Weights of a small transformer language model.
Training: a variant of Adam for these matrices, 128M tokens, 8221 steps.
Each number is 128 + 24 x the weight over the matrix's rms, rounded and kept within 0 to 255. Layers, rows and columns count from 0.

# layer 3 attention query, 128x128, rms 0.174, rows 104-127, columns 32-63
[[156 104 136 123 114 123 129 118 142 146 116 102 139 144 141 127 113 146 160 121 146 110 132 146 112 120 124 146 138 141 146 152]
 [118 122 130 153 110 121 129  70 135  68 128 102 114  96 103 103 140 125 129 120 105 156 136 131 116 122 105 132 129 130 148 127]
 [106 164  99  98 149 159 111 121 139 161 161 153 139 114 161 118 124 153 107  81 128  94 113 103 142 130 140 145 121 136 157 121]
 [147 162 136  91 121 128  75 130 110 124 148 157 117 161 125 153 152 100 103 149 131 102 121 131 117 142 134 130 157 147  73 134]
 [108 147  97 118 152 116 145 113 136 132 125 136 151  70 123 115 147 134 132 107 102 142 129 127 147 138 129 132 120 116 150 115]
 [150 123 158 132 119 129 135 136 121  95 111 118  98 153 129 123 157 134 157 137  98 131 147 145 103 116  97 138 158 141 151 117]
 [ 89 133 170 167 144  96 110 111 136 114 133 124 124 163 125 146 105 149 151 159 164 118 117 139  85 132 127 132 149 135 153 147]
 [153 166  69 104 124 110 137 132  76 122 152  85 134 127 175 146 149  90 120  84 111 125 103 136 119  86  83 121 110 127 165 151]
 [130 107  93  99 117 150 156 160  96 130 134 122 115  75  94  91 126  92  87  96 103 138 133 102 133 151 142 160 117 104 134 118]
 [111 132 133 156 150 155 146 104 161 121 114 115 106 141  83 166  88 118 184 144 152 147 153 118 153 126 191  94 111 130 116  82]
 [ 94 170 159 145 161 118 121 119 144 106 117 111 114 120 125 152 108 161 140 155 133 133 156 140 100 109 132 134 137 120 138 135]
 [137 107 144 118 112 149 141 129  94 104 108  95  57 155 112 135 174  94 143 104 150 123 150 107  81 109 136 113 152 157 144 125]
 [166 125 127 143 132 116  89 120 167 158 142 178 153 114 102 140 112 103 155 123 133 111 156 138  86 156 137 123 157 134 158 170]
 [164 100 143  82  72 168 139 124 142 186 100 162 120 176 122 102 146 102 136 104 141 105 147  92 133 144 170 105 130 159 161 117]
 [134 139 134 153 143 117 125 112 133 107 152 113 104 149 129 179 118 123 147 150 176 124 141 134  82 106 148  94 121 134 134 138]
 [107 163  90 125 165 112 121 163 116 166 152 127 120 143 171 108 162 126 113  87 124  98 102  98 120 108 102 119 123 123 129 125]
 [106 144 157 140 132 101 103 111 134  78 133 131 137 118  97 124 120 150 167 116 142 113 141 140 102 104 140 122 130 132 127 128]
 [172 136 111 111 121 139 153 114  65  73 117  86  91 114 148  97 162 101 118  86 112 136 155 131 127  76 130 103 120 135 151 110]
 [148 131  78 155 151 147 113 112 108 154 151  85 152 160 148 159 134 101 113 164 136 183 100 115  77 153 124  98 111 121 111 105]
 [ 91 142 107 135 153 104 163 148  99  75 155 111 151 157 139 152 127 148  91 129 112 135  77 150 103 100 137 115 128 126 141 131]
 [ 94 162 177 155 148 112 126  94 141 149 117 119 114 111 166 153 131 171  66 158 128 139 152 144 132 139 101 148 117 125 139 169]
 [153 111 146  78  94 133 174 126 130 191 107 141  99 124 136 113 107 125 126  97 115  84 131 122 168 109 117 155 130 144 140 120]
 [136 142 119  96 126 140 126 129 135 176 139 158 129 145 141 141 126 143  91 154 161 123 108 126 120 166 136 110 114 133 125 200]
 [148 172  83 147 167 157  91 115 128 140 143 124 116  78 144 147 152 111 135 131 131 143 146  88 143 113 198  78 108  99 116 139]]
# layer 3 attention key, 128x128, rms 0.173, rows 104-127, columns 32-63
[[152  93 109 129  88 109 158 138 136 105 146 113 136 122 108 123 120 144 113 159 108 145 108 124 139 133  87 127 124 148 131 107]
 [116 134 116 172 158 118 138 100 135 126 146 103 122 158 128 153  96 125 120 174 141 127 120 122 119 138 133  95 126 125 109 132]
 [131 142 133 118 117  92 120 151 108 163 113 139 153 116 127 102 118 117 134  69 147 117 106 142 109 151 119 145 140 110 165 128]
 [103 108 139 140 112 162 125  95 123 121 134 128 104 151 144 131 124 140 133 145 150 129 142 134  81 104 112 122 146 108 150 144]
 [108 113 103 127 108 139 136 140 101 120 147 141  98 101  98 120 160 153 135 136 101 149 142 118 118 130 124 111  96 125 119 144]
 [147  86 142 127  76  99 139 130 184 136 125 161 137 132 134  94 114 119 158 161 100 127 107 149 136 174 125 180 135 125 134 145]
 [152 155 143  88  95  96 129 124 153 138 112 146 169 159 143 126  96 129 171  89 112 128  65 184 114 129 108 130 128 116 167 123]
 [103 110 110 135 106 138 103 131  85 108 141  87 142  64 157 139 119  91  91 149 109 138 111 145 138 106  89 174  92 117 133 146]
 [143 134 112 102 112 146 117 142 101 126 126 114  96 104 103 127 120 124  84 128 130 142  94 182 113 138 134 131 113  89 136 103]
 [ 93 141 123 120 143 139 115 146 168 133  95 165 114 131  82 130 149 121 167 145 143 106 174  91 195 126 175  76 117 149  95 110]
 [137 131 140  98 140 161 153 132 132  70 126 110 135 122 156 114  83 112 130 123 119 117 149 178 141 152 117  84 110 108 143 120]
 [ 83  94 127  99  70 146 119 107 136 130 105 142 118 134  98 115 129 111 131 115 103 127 133 121 111 142 134 162 111 140 135 132]
 [172 133 131 131 140 116 152 103 156 121 114 134 153 125 116 137 113 118 198 118 129 115 136  94  93 134 123  87 178 161 155 125]
 [ 98 163 155 102 147 129 181 106 139 170  89 139 142 156 124 126 103 161 150 159 146  85 141  76 150 170 153  65 170 174 142  90]
 [104 158 121 128 150 130 126 140 138  65 112 143 160 131 140 129 110 125 142 101 153  91 155 118 121  86 101  75 130 168 136 135]
 [139 119  94 106 102 133  91 151 124 202 168 140 100 110 150 117 145 115 109 108 128 119 116 130 124 119 111 192  92 103 137 160]
 [134 149 127 130 140 103 137 130 107  78 153 138 124 133 131 113 110 137 144 105 123 119 127 169  93 138 142 113 115 109 118 126]
 [104 103 120 114 126 161 114 136 113 115 123 113 126  87  93 109 138 112 102 129 116 105 161 112 178 130 129 174 124 132  96 145]
 [152 169 118 111 146 109 115  84 106 126 156 122 119 122 160 152 130 133 126 126 131 166 113  92  90 112  89 108 135 125 107 127]
 [124 133 114 125 165 134  75 139 142  85 117 144 180 145 177 166 143 148 110 130 129 122 108 149 140 124 102 102 107 114 157 128]
 [109 153 159 145 162 109 175 101 128 109 170  84  79 107 162 101  79 136 102 125 132 140 160 153 107 131 128 116 121 107 122 141]
 [ 93 103 136 114 111 167 149 142 130 141  93 102 111 100 113 118 102  98 102 134 126 104 162 140 162 128 148 170 112 146 134 147]
 [104 156 129 136 135 148 166 120 129  75 108 138 173 146 172 136 112 143 127 146 152 141 100 111 106 110 118  51 126 157 145 140]
 [118 144  92 155 179 147 122 138 145 156 146 161 124  91 118 115 137 105 132 127 128 114 162  66 141 149 127  97 100 113 101 132]]
# layer 3 attention value, 128x128, rms 0.165, rows 96-127, columns 32-63
[[117 134 148 125 128 113 117 129 130 161 160 118 105 116  24 151 129 165 124 154 156 141 134 146 102 147 154 157 114 153 132 140]
 [103 141 126 135 118 133 121 141 123 117 123 134 136 129 164  89 137  77 140 103 100 132 113 123 158 131  90 108 127 130 132 129]
 [177 126 112 134  95 136 129 125 133 116 110 140 131 121 100 114 132 125 114 121  87 198 109 148 121 121 141 140 128 131  99 120]
 [ 81 123 146 149 143  95 140 126 126 163 127 107  80 132 174 146 119 164 199 133 156 107 115 116 105 123 180 123 121  97 144  88]
 [ 99 106 129 150 128 119 142 130 110 118 121 106  98 127  99 191 121 150 133 155 161 159 134 134 111 115 178 144 117 102 150 135]
 [161 132 121 144 124 162 124  99 119 165 175 131 149 148 199 173 144 122 104 148 126  94 116 136 122 118 125 115 138 109  92 141]
 [189 139 115  86 166 149 137 137 122 158  93 154 183 145 144 100 172 138 131 106 155 126 123 121 139 138  89 125 142 130 121 143]
 [139 130 108 123 113 124 134 154 134 124 123 136 130 132 160  85 141 118 126  97 104 157 108 119 185  98 109 131 125 125 147 134]
 [153  97 113 133  93 134 147 147 103 125 131 118 128 135 146 174 134 112 129 139 106 162 118 136 146 100 115 126 120 125 158 145]
 [140 140 136  84 158 120 127 153 108 116 122 139 162 143 113  70 107 147 146 114 137  99 138 115 154 150  76 110 147 154 163 124]
 [110 104 125 146  85 122 143 128 124 148 149 109 110 135 173 194 116 147 137 164 114 132 111 124 149 109 163 146 107 111 141 154]
 [108 153 127 117 129 116 118 153 144  94 115 127 133  91 107  49 109  95 132 106 114 114 133 116 132  97 115 132 104 146 135 117]
 [106 131 139 118 131 128 103 118 107 124 133 149 110 114  56 153 176 153  73 138 155 140 129 137 124 140 122 155 135 132 114 167]
 [168 119 102  95 154 131 153 135 118 106  84 135 131 143 138 121 125 142 138  76  97 162 129 128 167 108 143 112 143 110 157 107]
 [153 144 136 107 154 115 121 115 121 175 184 116 105 122 130 132 119 157 114 179 153  88 134 124  83 140 131 129 136 131 110 119]
 [123 102 129 150 123 128 134 121 108 127 118 117 112 148 140 209 141 142 120 160 141 137 137 132 132 123 158 132 126 110 152 135]
 [113 152 136  89 160 100 116 133 112 151 179 116 132  98 161 130 110 153 106 161 139  69 137 119 108 104 153 118 113 136 134 137]
 [ 79 147 138 124 137 127 113 136 129 119 138 142 130 115 148  73 138 116 133 126 117 110 129 113 142 153  84 112 132 133 108 124]
 [106 147 141 144 132 133 112 122 133 134 120 138 132 116 112 141 137 113 132 135 139 111 117 133  95 137 112 126 133 138 101 132]
 [152 162  96 118 110 139 127 134 112 129 153 157 123 105 107  97 120 108 103 124 104 108 102 132 146 116  86 129 140 139 113 155]
 [101 142 137 145 134 143 114 111 139 130 132 134 144 127 107 138 137 106 118 139 148 112 123 137  96 158 109 123 134 149 102 128]
 [ 99 124 135 135 122 106 116 135 139 137 126 134 117 122 158  92 136 121 138  90 131 132 127 116 163 138 106 125 122 122 162 132]
 [135 119 134 144 119 142 116 106 110 170 177 130 136 139 159 189 141 145 116 157 117 109 112 144 104 145 126 129 126 127  93 132]
 [123 130 137 133 145 147 127 116 120 144 154 115 131 134 118 157 130 122 118 146 145 101 141 132 110 157 108 119 132 142 106 137]
 [ 81 160 137 110 166 102 104 126 126  84 135 134 119 100  32  87 100 146 135  62 157 123 133 124 145 146 167 139 127 130 126 132]
 [126  93 125 156 113 141 129 104 115 115 130 126 112 117 161 164 156 116  85 148 107 154 141 140 131 101 156 130 121  98 126 131]
 [ 76 125 150 169 123 132 110  89 139 115 133 100  77 130  65 126 118 133 119 113 159 141 149 150 154 164 178 141 123 103 134 118]
 [135 123 105 125  95 115 121 166 127 117 105 152 146 105 139 125 158 102 114  96 102 152 104 132 147  73 117 132 101 130 146 149]
 [137 107 123 141 125 143 145 109 108 137 164 106 106 119 167 199 131 136 101 162 127 126 123 142 126  94 147 116 114 108 124 143]
 [ 73 146 132 164 118 118  96 109 135 140 155 134 122 104 180 139 131 127 118 129 125  79 107 122 118 112 139 137 107 136 100 145]
 [137 110 117 129 146 119 137 117 129 137  66 121 112 110  93 154 140 154 132 130 108 174 170 145 107 129 191 140 130 137 182 109]
 [158 139 117 132 121 137 128 123 142 100  91 151 134 144 123 111 136 103 120  91  96 159 116 131 164 125 118 117 138 138 110 114]]
# layer 3 attention output (transposed), 128x128, rms 0.168, rows 96-127, columns 32-63
[[154 169 134 133 143  93 125 111 171  83 138 125 138 104 136 139  99 117 137 166 106  95 107 183  98 130 128 111 145  78 153 135]
 [123 109 130 147 124 172 125 129 113 161 112 133 119 140 111 119 147 143 121 135 131 155 132  92 163 131 141 116  99 115 103 117]
 [132 161 123 127 136 124 151 132 137  96 142 128 154 142  91 103 139  83 135 147 101 118 153 168 135 115 113 114 146 108 147 105]
 [139 118 133 124 129 106  69 150 109 129 157 115 133  98 124 173 125 144 165 148 101 160 115 141 107 157 115 120 120 130 131 156]
 [162 118 146 138 148 106 141 132 117  89 137  94  98 127 123 154  91 130 137 134 128 140 128 158  81 118 174 112 144 130 162 109]
 [ 91 105 153 128 132 135 113 139 128 139 126 136 114 154 128 113 157 136 107 137 169 144 129  75 153 129 125 107 140 188 102 120]
 [ 99  92 121 102 122 147 118 145 108 133  91 140 103 133 122 142 129 114 149  93 131 117 124  84 124  90 136 149 143 129 109 105]
 [144 112 114 125 105 164 142 114 115 124  84 121 121 138  96 122 143 108 164 118 134 129 138 123 139 144 106 121 131 108 127 110]
 [139 141 138 173 123 167 122 116 128 108 104  98  92 191 134 125 129 127 138 135 161 135 143  98 136 101 156 131 136 154 103 102]
 [111 116 101 134 109 146 126 121 142 162 103 141 145 139 151 135 126 130 120 103 126 110 113 118 167 110 104 169  94 107 100 143]
 [173 117 155 144 121 144 117 133 134  77 118  89  87 165 117 130 121 113 146 127 186 136 118 133  83 106 141 118 168 162 146 134]
 [146 131 101 121  95 140 159 113 111 152 119 132 130  98 117 129 122 129 142 134 103 120 144 139 120 171 130 108 112  78 145 128]
 [149 125 149 121 162  83 138  99 149  92 130 131 146 113 111 123 122 132 112 133 118 100 106 166  96 128 165 130 161  96 143 114]
 [148 102 114 137  99 165 156 137  89 139 119 133 129 159 131 157 134 100 139 103 151 164 126 128 141 103  66 125 112 116 128  92]
 [113 135 124 126 142 115  96 143 155 111 144 121 152 126 131 150 157 139 144 161 134 131  85 100 117 136 126 132 119 122 114 140]
 [153 113 144 149 133 143 133 131 106 110 123  87  75 154 127 144 105 126 120 129 178 148 111 120  97  93 150 122 142 164 141 116]
 [143 117 131 152 107 153 126 115 134 142 122 127 129 134 120 166 138 151 155 151 159 121  95  75 113 168  98 125 124 125 116 171]
 [125 114 129 142 143 145 116 126 141 170 133 153 144 137 126 116 151 140 119 116 112 139 113  99 164 140 132 142  97 133  88 148]
 [ 92 147 146 109 141  87 124 135 161 146 156 151 138 121 130  97 112 153 104 135 101 115 149 138 134 152 164 121 144 135 127 142]
 [125 115 131 113 138 132 157 129 122  86 115 113 147 144 105 100 164 131 102 123 156 118 139 152 147 122 151 158 141  82 118 112]
 [ 90 156 135 110 140 103 135 134 163 146 152 155 132 127 150  95 122 150  93 141 101 121 144 123 150 126 163 112 136 142 121 135]
 [129 114 131 147 108 149 104 129 140 150 108 135 126 132 119 122 124 129 160 140 125 126 114 118 146 153 109 147 116 106 111 158]
 [110 133 170 146 157 124  86 133 150 108 139 139 121 168 147 107 139 136 115 159 142 135 122 106 152 110 143 118 150 175  96 131]
 [ 96 135 140 124 148 116 116 129 153 153 145 143 122 133 162 117 130 156  90 136 137 131 134 114 142 121 149 105 148 163 121 117]
 [168  96 140 132 111 109 149 119 126 127 137 127 153  91 127 140 102 149 122 138  87 120 119 180 121 165 107 133 107  45 161 125]
 [166 118 143 158 129 134 153 131 116 121 148 114  92 156 115 129 120 108 126 147 171 151 129 116 105 124 140 101 144 152 134 109]
 [176 141 120 128 118 101 148 126 148 120 141 123 129  59 137 159  83 124 129 150 114 158 119 174  82 124  98 120  91 108 161 136]
 [145 124 136 158 102 146 134 110 101 129 100 116 102 172  92 100 132 131 146 144 127 106 144 127 135 153 158 106 159 108 121 114]
 [144 113 142 158 135 137 115 118 113 121 133 118 100 166 133 143 138 125 137 144 179 162 138  95 117 136 142 104 152 177 117 102]
 [126 113 161 125 137 128 132 113 122 137 134 123 110 128 107 110 121 156 112 135 148 130 125 115 128 174 151  98 168 146 134 155]
 [120 182 140 167 127 134 147 117 146 136 135 128 102 121 164 179 120 111 148 126 143 123 105 136 112 147  62 153 103 131 116 148]
 [109 135 118 114 118 144 159 125 125 150 120 145 137 131 110 106 140 113 124 111 113 154 141 126 149 118  91 123 127 137 128 115]]
# layer 3 MLP up, 512x128, rms 0.179, rows 0-43, columns 32-63
[[131 155 135 111 104  93 126 118 155 135  90 104  95 118 151 129  82 193 121 124 111  90 125 120  54 156 138 160 139  99 169 142]
 [128 148 137 125 129 112 121 123 135 147 164 129 125 139 111 109 131 156 173 127 164 124 122 116 117 118 146 145 161 144 129 143]
 [118 152 127 130 113 139 117 116 124 134 156 155 111 145 113 169 146 148 125 155 126 125  89 137 138 110 150 128 142 150 132 111]
 [144 120 164 124 150 101 105  86 175  89 122 131 115 128  95 146 140 176 187  94 113 158 125 183 126 152 137 113 144 128 106 131]
 [ 99 175 142 127 109  78 111 162 151 106 136 114 139 126  93 123 155  94 169  87 123 131 126 120 156 141 120 145 111 142 114 143]
 [128 138 114 103 134 138  95 148 121  91 151 127 122 105 143  85 131 109  93 101  78 108 153 108 145 124 116 133 145 111 108 168]
 [136 149 148 108  75 105 106  79 161 143 127 152 124 101 140 125 156 125 144 141 130 108 117 123  91 126 113 111 160 107 151 167]
 [122 129 142 145 116  86  81 110 148 134 161 136 157 157 140 136 140 126 166 128 154 122  92 138 108 139 128 145 123 132 105 141]
 [110 110 144 104 114 148 126 104 125 122 115 140 118 110 184 109 155 138 149 145 155 146 129 124 141 193 119 131 107 140 104 157]
 [170  84 137  81 129 161  92 160 138 141 102 152 109 181  77 131 134 125 134 138 127 160 130 145 136 134 103 168 158 104 139 140]
 [100 149 140 161 167 119 121 140 144 172 141 139 129 130 122 138 104 178 121 146 164 115 103 157 144 158 115 115 145 108 122 141]
 [101 128 125 117 152 132 100 155 155 150 132 152 137 126 132  96 150 105 159 117 152 108 111 152 144 155 131 165 139 102 134  96]
 [114 116 141  73 111 154 150 125 143 154 153 170 169 138 130 119 155 140 166 125 143 133 157  93 154 161 136 153 125 130 125 118]
 [143 105 157 155 147 102  99 133 164 107 130 154 113 132  99 119 150 122 106 154 133 106 102 147 146 182 138 146 158 127 114 119]
 [108 138 116 127 109 120 139 122 111 153 135 124 131 138  95 133 142 107 125 126 137  38 138 170 139 130 159 151 117 124 122 145]
 [104  78 131 134  97 130 131 161 149 141 128 157 175 114 146 157 122 140 146 145 138 156  91 153 157 114 142 136 181 129  93 117]
 [ 94 151 146 123 121 133 111 115 130 153 166 142  92 131 148 121 112 135 114 158 131 119 138 154 123 144 132 138 126 129 126 130]
 [ 99 109 185 110 172 130 127  87 127 133 121 156 119 159 102 103 109 124 115 131 139 158 116 149 121 145  91 111 159 120 121 115]
 [122 101 115 134 119 135  86 131 154 104 120 121 108 138  78 155  89 143 121 133 134 112 122 145 124 108 171 168  98  91 109 124]
 [136  67 134 146 153 116 167 128 119 142 109 138 145 137 131 128 108  70 163 109 127 132 140 112 155 134 101 133 167  97 114 158]
 [113  95 137 137 121 107 143 113 123  93 154 111  93 138 100 121  90 115 166  96 151 128 114 114 145 160 114 129 170 143 121 108]
 [ 72 133 156 133 156 103 127  99 114 136 136 143 126 112 129 125 118 159 113 138 127 103 122 160  69 103 116 140 143 158 121 122]
 [157  83 107 104 104 121 119 116 108 118  75 150 187 116 114 153 111 103 156  65 123 118 141 121 127 146 143 128 154 163 114 112]
 [109 124 144 104 141 115 131 184 121 120 153 115 184 120 118 125 100 104 149 115 133 113 140 127 135 112 122 136 184 102  79 113]
 [111 118 172 129 154 132  72 108 147 118 153 141 112 142 164 131 129 166 121 126 134 119 120 130 163 143 126 109 165 162 119 139]
 [123 115 144 122  97  90  90 137 123 135 112 102 156 107 141 145 135 123 135 159 109 133 133 136 116 139 157 128 111 102 112 155]
 [132 128 139  92 145 119  99 106 114 127 129 136 154 110 137 111 129 155 149 133 108 140 101 162 146 110 112 116 122 101 141 122]
 [125 151 154 115 133  92 113 169 149  91 135  98 170 127 133 127  69 137 143 116 158 125 138 131 117 129 136 109 119 114  60 122]
 [121  94 186 118 124 119 127 146 165 166  91 158 132 153 104 130 115 148 136  96 141  98 124 122 154 142 165 153 143 151 124 130]
 [107 156 129 150 165  92 106 162 159 124 136 150 164 103 136 137 107 130 126 119  92  96  90 163 148 128 156 109 156 100  73 134]
 [ 75 156 140 139 163 102 139 118 161 106 124 124  89 109 169 139 105 165 146 123 122 142  76 144 131 150 105 118 128 134 171 117]
 [134  79  95  76  97 142  97 126 136 108 125 172 102 146 145 153 174 131 118 103 116 124 143 152 128 164 109 122 128 137 144 172]
 [152  94 123 120 110 107 112 138 152 125 108 138 166 120  82 122  86 176  83 172 172 144  97 135 133 138 147 151 145  96 137 132]
 [136 110 152 131 163 106 140 157 122 108 183 138 142 107 127 145 138 158  95 164 108  80 124 126 128 140 138 181 122  89 168 117]
 [ 85 134 137 121 147 105 103 116 144 158  96 147 135  82 159  85  88 121 133 119 118 127 103 137 101 180  82 140 174 127 156 152]
 [146 117 127 159  95 104 116 144 154 132  86 168 185 151 148 134 118 144 140 149  72 175 165 183 144 117 108 139 143  90 112 122]
 [ 95  96 135  62 133  87 134 158 132 119 110 123 169 100 135 127 121 133 163 139 108  80 101 139 134 152 110 183 124 157 145 157]
 [100 143 147 119 150 105 115 113 132 107 170 131 124 130 147 140 147 111 153 162 140 109 111 168 132 117 150 142 135  89  91 136]
 [106 106 115 143 118 102 142 174 150 144 135 167 132 134 112  83 108 139  91 125 129 139 148 137  74 129 110 142 139  92 140 146]
 [144 130 137 143 125 116 137 123 180 177 124 147 146 146 128 112  90 124 140 137 132 145 151 144  99 139 116 149 149 162 124 189]
 [136 125 117 112 147 129  88 117 141 168 125 149 160 122 136 140 134 172 101  89 150 132 114 137  73 113 126 142 145  76 115 170]
 [ 98 103 178 118 136 117 110 170 185 164 136 135 145 121 114  88 155 122 120 101 158 130 159 148 164 160 134 139 156 118 113 173]
 [ 80 171 121  63 121 116 110 131 139 135 155 136 113 116 138 127 140 114 150 108  94 117 129 140 130 158 121 136 142 157 124 161]
 [ 50 156 197 104  92 118 122 143 159 120 114 154 107 111 164 119 115 112 103  93 105 149 116 119 145 168 115 126 170 130 130 127]]
# layer 3 MLP down (transposed), 512x128, rms 0.186, rows 0-43, columns 32-63
[[ 93 141 109 168 112 169 103 112  77 122 112 143  93 150 159 101 157 170 120 160 132 165 102 119 154 112 101 125 110  69 138 136]
 [102 138 127 110 111 124 129 165 130 105  91 152 157 118 153 147 121 128 108 135  97 118 139 125 131 125 113 123 136 125 147 126]
 [165 149 151 154 140 115 142 106 141 123 127 123 136 115 117 123 131 119 126 147 125 127 155 125 130 126 110 143 114 146 153 146]
 [ 89 132  88 148 166 155 133 147 121 101 101 154 122 117 130 100 118 134 119  98 130 124 168 120 150 135 105 108  97 142 107 131]
 [122 134 149 132 105 184 105 116 152 115 109 116 111 112 122 131 131 138  91 153 126 107 118 150 142 156 122 103 137 147 107 153]
 [149 158 125 141 132 122 143  92 104 118  75 127 125 147 159 129 122 146 121 145  99 151 117 129 168 140 126 121 143 136 132 148]
 [110 127 142 146 161 127 131 125  93 117 148  83 112 164 149 154 135 134 139 140 168 121 133 114 141 133 150 146 117 143 133 130]
 [125 151 121 105 129 179 134 144 114  92 156 168  85 145 166 104 154  83 122 138  97 102 135 161 134 120 146 148 181 104 131 121]
 [101 159 127 164 124 168 110 131 124 128 132 147 138  97  99 163 158 121 127 108  98 157 106  79 135 149 130 122 124 137 126 137]
 [154  94 116 141 146 110 133 139  88 103 119 168  98 135 144 136 125  95 142 139 105 116 115 119 125 101 149 146 148 116 173 165]
 [122 165 114 123 133 117 136 126 117 163 117  91 112 106 138 143 114 128 137  94 111 135 157 118 132 114 103 164 100 106 159 137]
 [103 162  94 142 130 146 134  77 131  75 102 134  79 112 167 137 181 139 146 103 142 151 123 101 131 116 104 148 110 138 153 108]
 [168 159 135 159 113 150 154 104  97  97 114 141 175 121 146 114 144 135 104 126 135 141 143 112 119 173 126 175 105 144 164 116]
 [137 167 133 100 112 123 118 157 143 133 130 122 161  95  97 185 125 108 140 165  79 139 157 173 144  89 187 138 100 118 140  86]
 [105 158  93  99  84 107 181  90 127 126  73  98 107 103 113 160  92 106 108 136  98 114 151 121 134 148 107 133 130 140 136  95]
 [139 151 131  99 128 141 128 151 114 157 134 121 129 127 150 126 116 124 127 130 145 118 104 134 141 122 123  90 151  99 116 108]
 [101  96 122 110 129 123 145 138 162 160 134  61 105 145  96  98  95 114 126  91 156 129 118 108 126 158 141 133 132 122 136 133]
 [156 148 138 108  79 126  65 146 145 111  75  81 134 107 153 142 179  97 144 125 176 164 119 132 153 138 132 129 117 195 161  96]
 [101 159 140 167 128  83 108 113 114 118 108 148 133 133 130 164 158 111 144 130 122 152 156 151 173  71  75 149  84 121 123 136]
 [117 102 108 137 165 167 166 156 108 146 107  79 170 139 142 128 125 117 113 124 124 142 131 149 117  95 138 144  91 125 100 176]
 [168 160 115 136 141 148 113 115 165 117 109 143 115 117 113 138 138 165 168 124 103 172 148 157 160 122 118 122 185 136 107 109]
 [185 132 114 119  91 147 132 158 116 130 107  89 137 165 137 139 113 130 128 102 133 139 130 123 173 130 146 145 101 109 105 131]
 [127 124 110 159 131 145 139  98 138 113 132 127 177  97 150 119 127 133 162  84 145 109 118  68 110 123 157  95 131 137  96 117]
 [114 137 114 126 126 104 128 110 147 115 138 132 132 134 158 132 145 145 131  82 167 118 116 113 137 126  83  70 147 138 123 110]
 [116 159 111 118  92 150 164 136 131 104  85 125 127 127 124 135 121  97 113 141 110 135 111 135 135 155 132 141 108 103 116 130]
 [119 144 107 129 136 128 147 134  85 137 118 112 144 159  86 154 131 115 132 107 155 108 135  95 113 108 144 105 114 114 122 117]
 [137 141 117 126 118 130 142 148 176 114 138 124 129 129 120 156 158 155 105  76 195 102 148 109 105 158 152 153 130 139 129 130]
 [127 158 143 124 140 150 144 175 100  98 142 128 137 126  90 132  87 143 156 118 139 143 110 113 145 142 130 144 110 121 103 113]
 [100 140 116 116 166 130 130 166 161 110 112 134 123 148 136 139 162 115 109 126 114 133 106 108 137 129 110 148 131 126 134 134]
 [112 125 117 160 146 134 124 107 144 104 124 115 141 130 128  98 107 115 127 117 128 127 113 106 134  94 101  75 152 137 126 121]
 [141 135 131 127  99 160 126 106  97 144  97 125 118 133 126 146 118 153 138 165 131 132 143 122 150 138 134 152 142 105 132 109]
 [100  91  97  95 125 137  90  99 149 136 123 142 105 117 109 140 135 129  88  95 136 150  89 133 170 167 133 116  92 124 129 170]
 [130 101 127 139 167  85 144 153 108 140 116  91 161  89  80 146 116 130 110 125 150 126 119 108 160 110 134 144 122  94 136 122]
 [155 141 148 126 108 128 138 132 112 121 143 160 135 110 177 132 110 123 125 140 117 134 126 102 142 103 143 130 102 109 148  68]
 [162 112  91 112 126 173 121  95 171 108 137 100 176 116 120 121 146 130  96 125 157  74 152 135 116  80 133  94 122 118 107 108]
 [126 160 154 163 120 135 147  86 111 140  92  98 158  92 130 167 115 118 113 128 121 158 179  93 114 186 113  84 124 104 135 147]
 [134 160 116 129 159 119 126 107 124 119 115 131 181 188 144 165  92  97 146 169 111 132 131 170 123  86 124 107 125 160 112 168]
 [142  93 130 101 143 147 141 161 107 141 158 111 147 151 142 119 146  91 104 106 124 103 152 146 128 120 111 114 132 118 131 129]
 [147 141 126 132 116 130 161 112 111 103 145 116 121 148 119 129 154 107 114 176  91 135 124 117 123 143 152  95 102 147 150 143]
 [113 140 111 127 151 124 143 137 134 120 133 109 120 145 151  93 122 112 144 107 122 132 114 108 109 134 150  83 117 150 149 154]
 [139 134 120 111 141  83 128  93 117 138 100 154 153 125  90 128 115 107 135 108 133 141 160 133  95 122 178 133 145 126 135 152]
 [166  81 137 156  83 128 104 148 114 126 122 152 130 142 103 122 119  69 143 148 104 121 122 103 114 127  78 144  89 161 122 165]
 [112  83 124 147 141 107 102 135 112 159 148  96 138 126 155 140 171 154 106 143 130  91 151 116 161 107 162 148 149 155 137 148]
 [180 108  96 126 143 130 136 108  95 130 114 107 139 144  89 146 140 130 158 146 108 137 139 157 158  89 106 126 116 162 115 141]]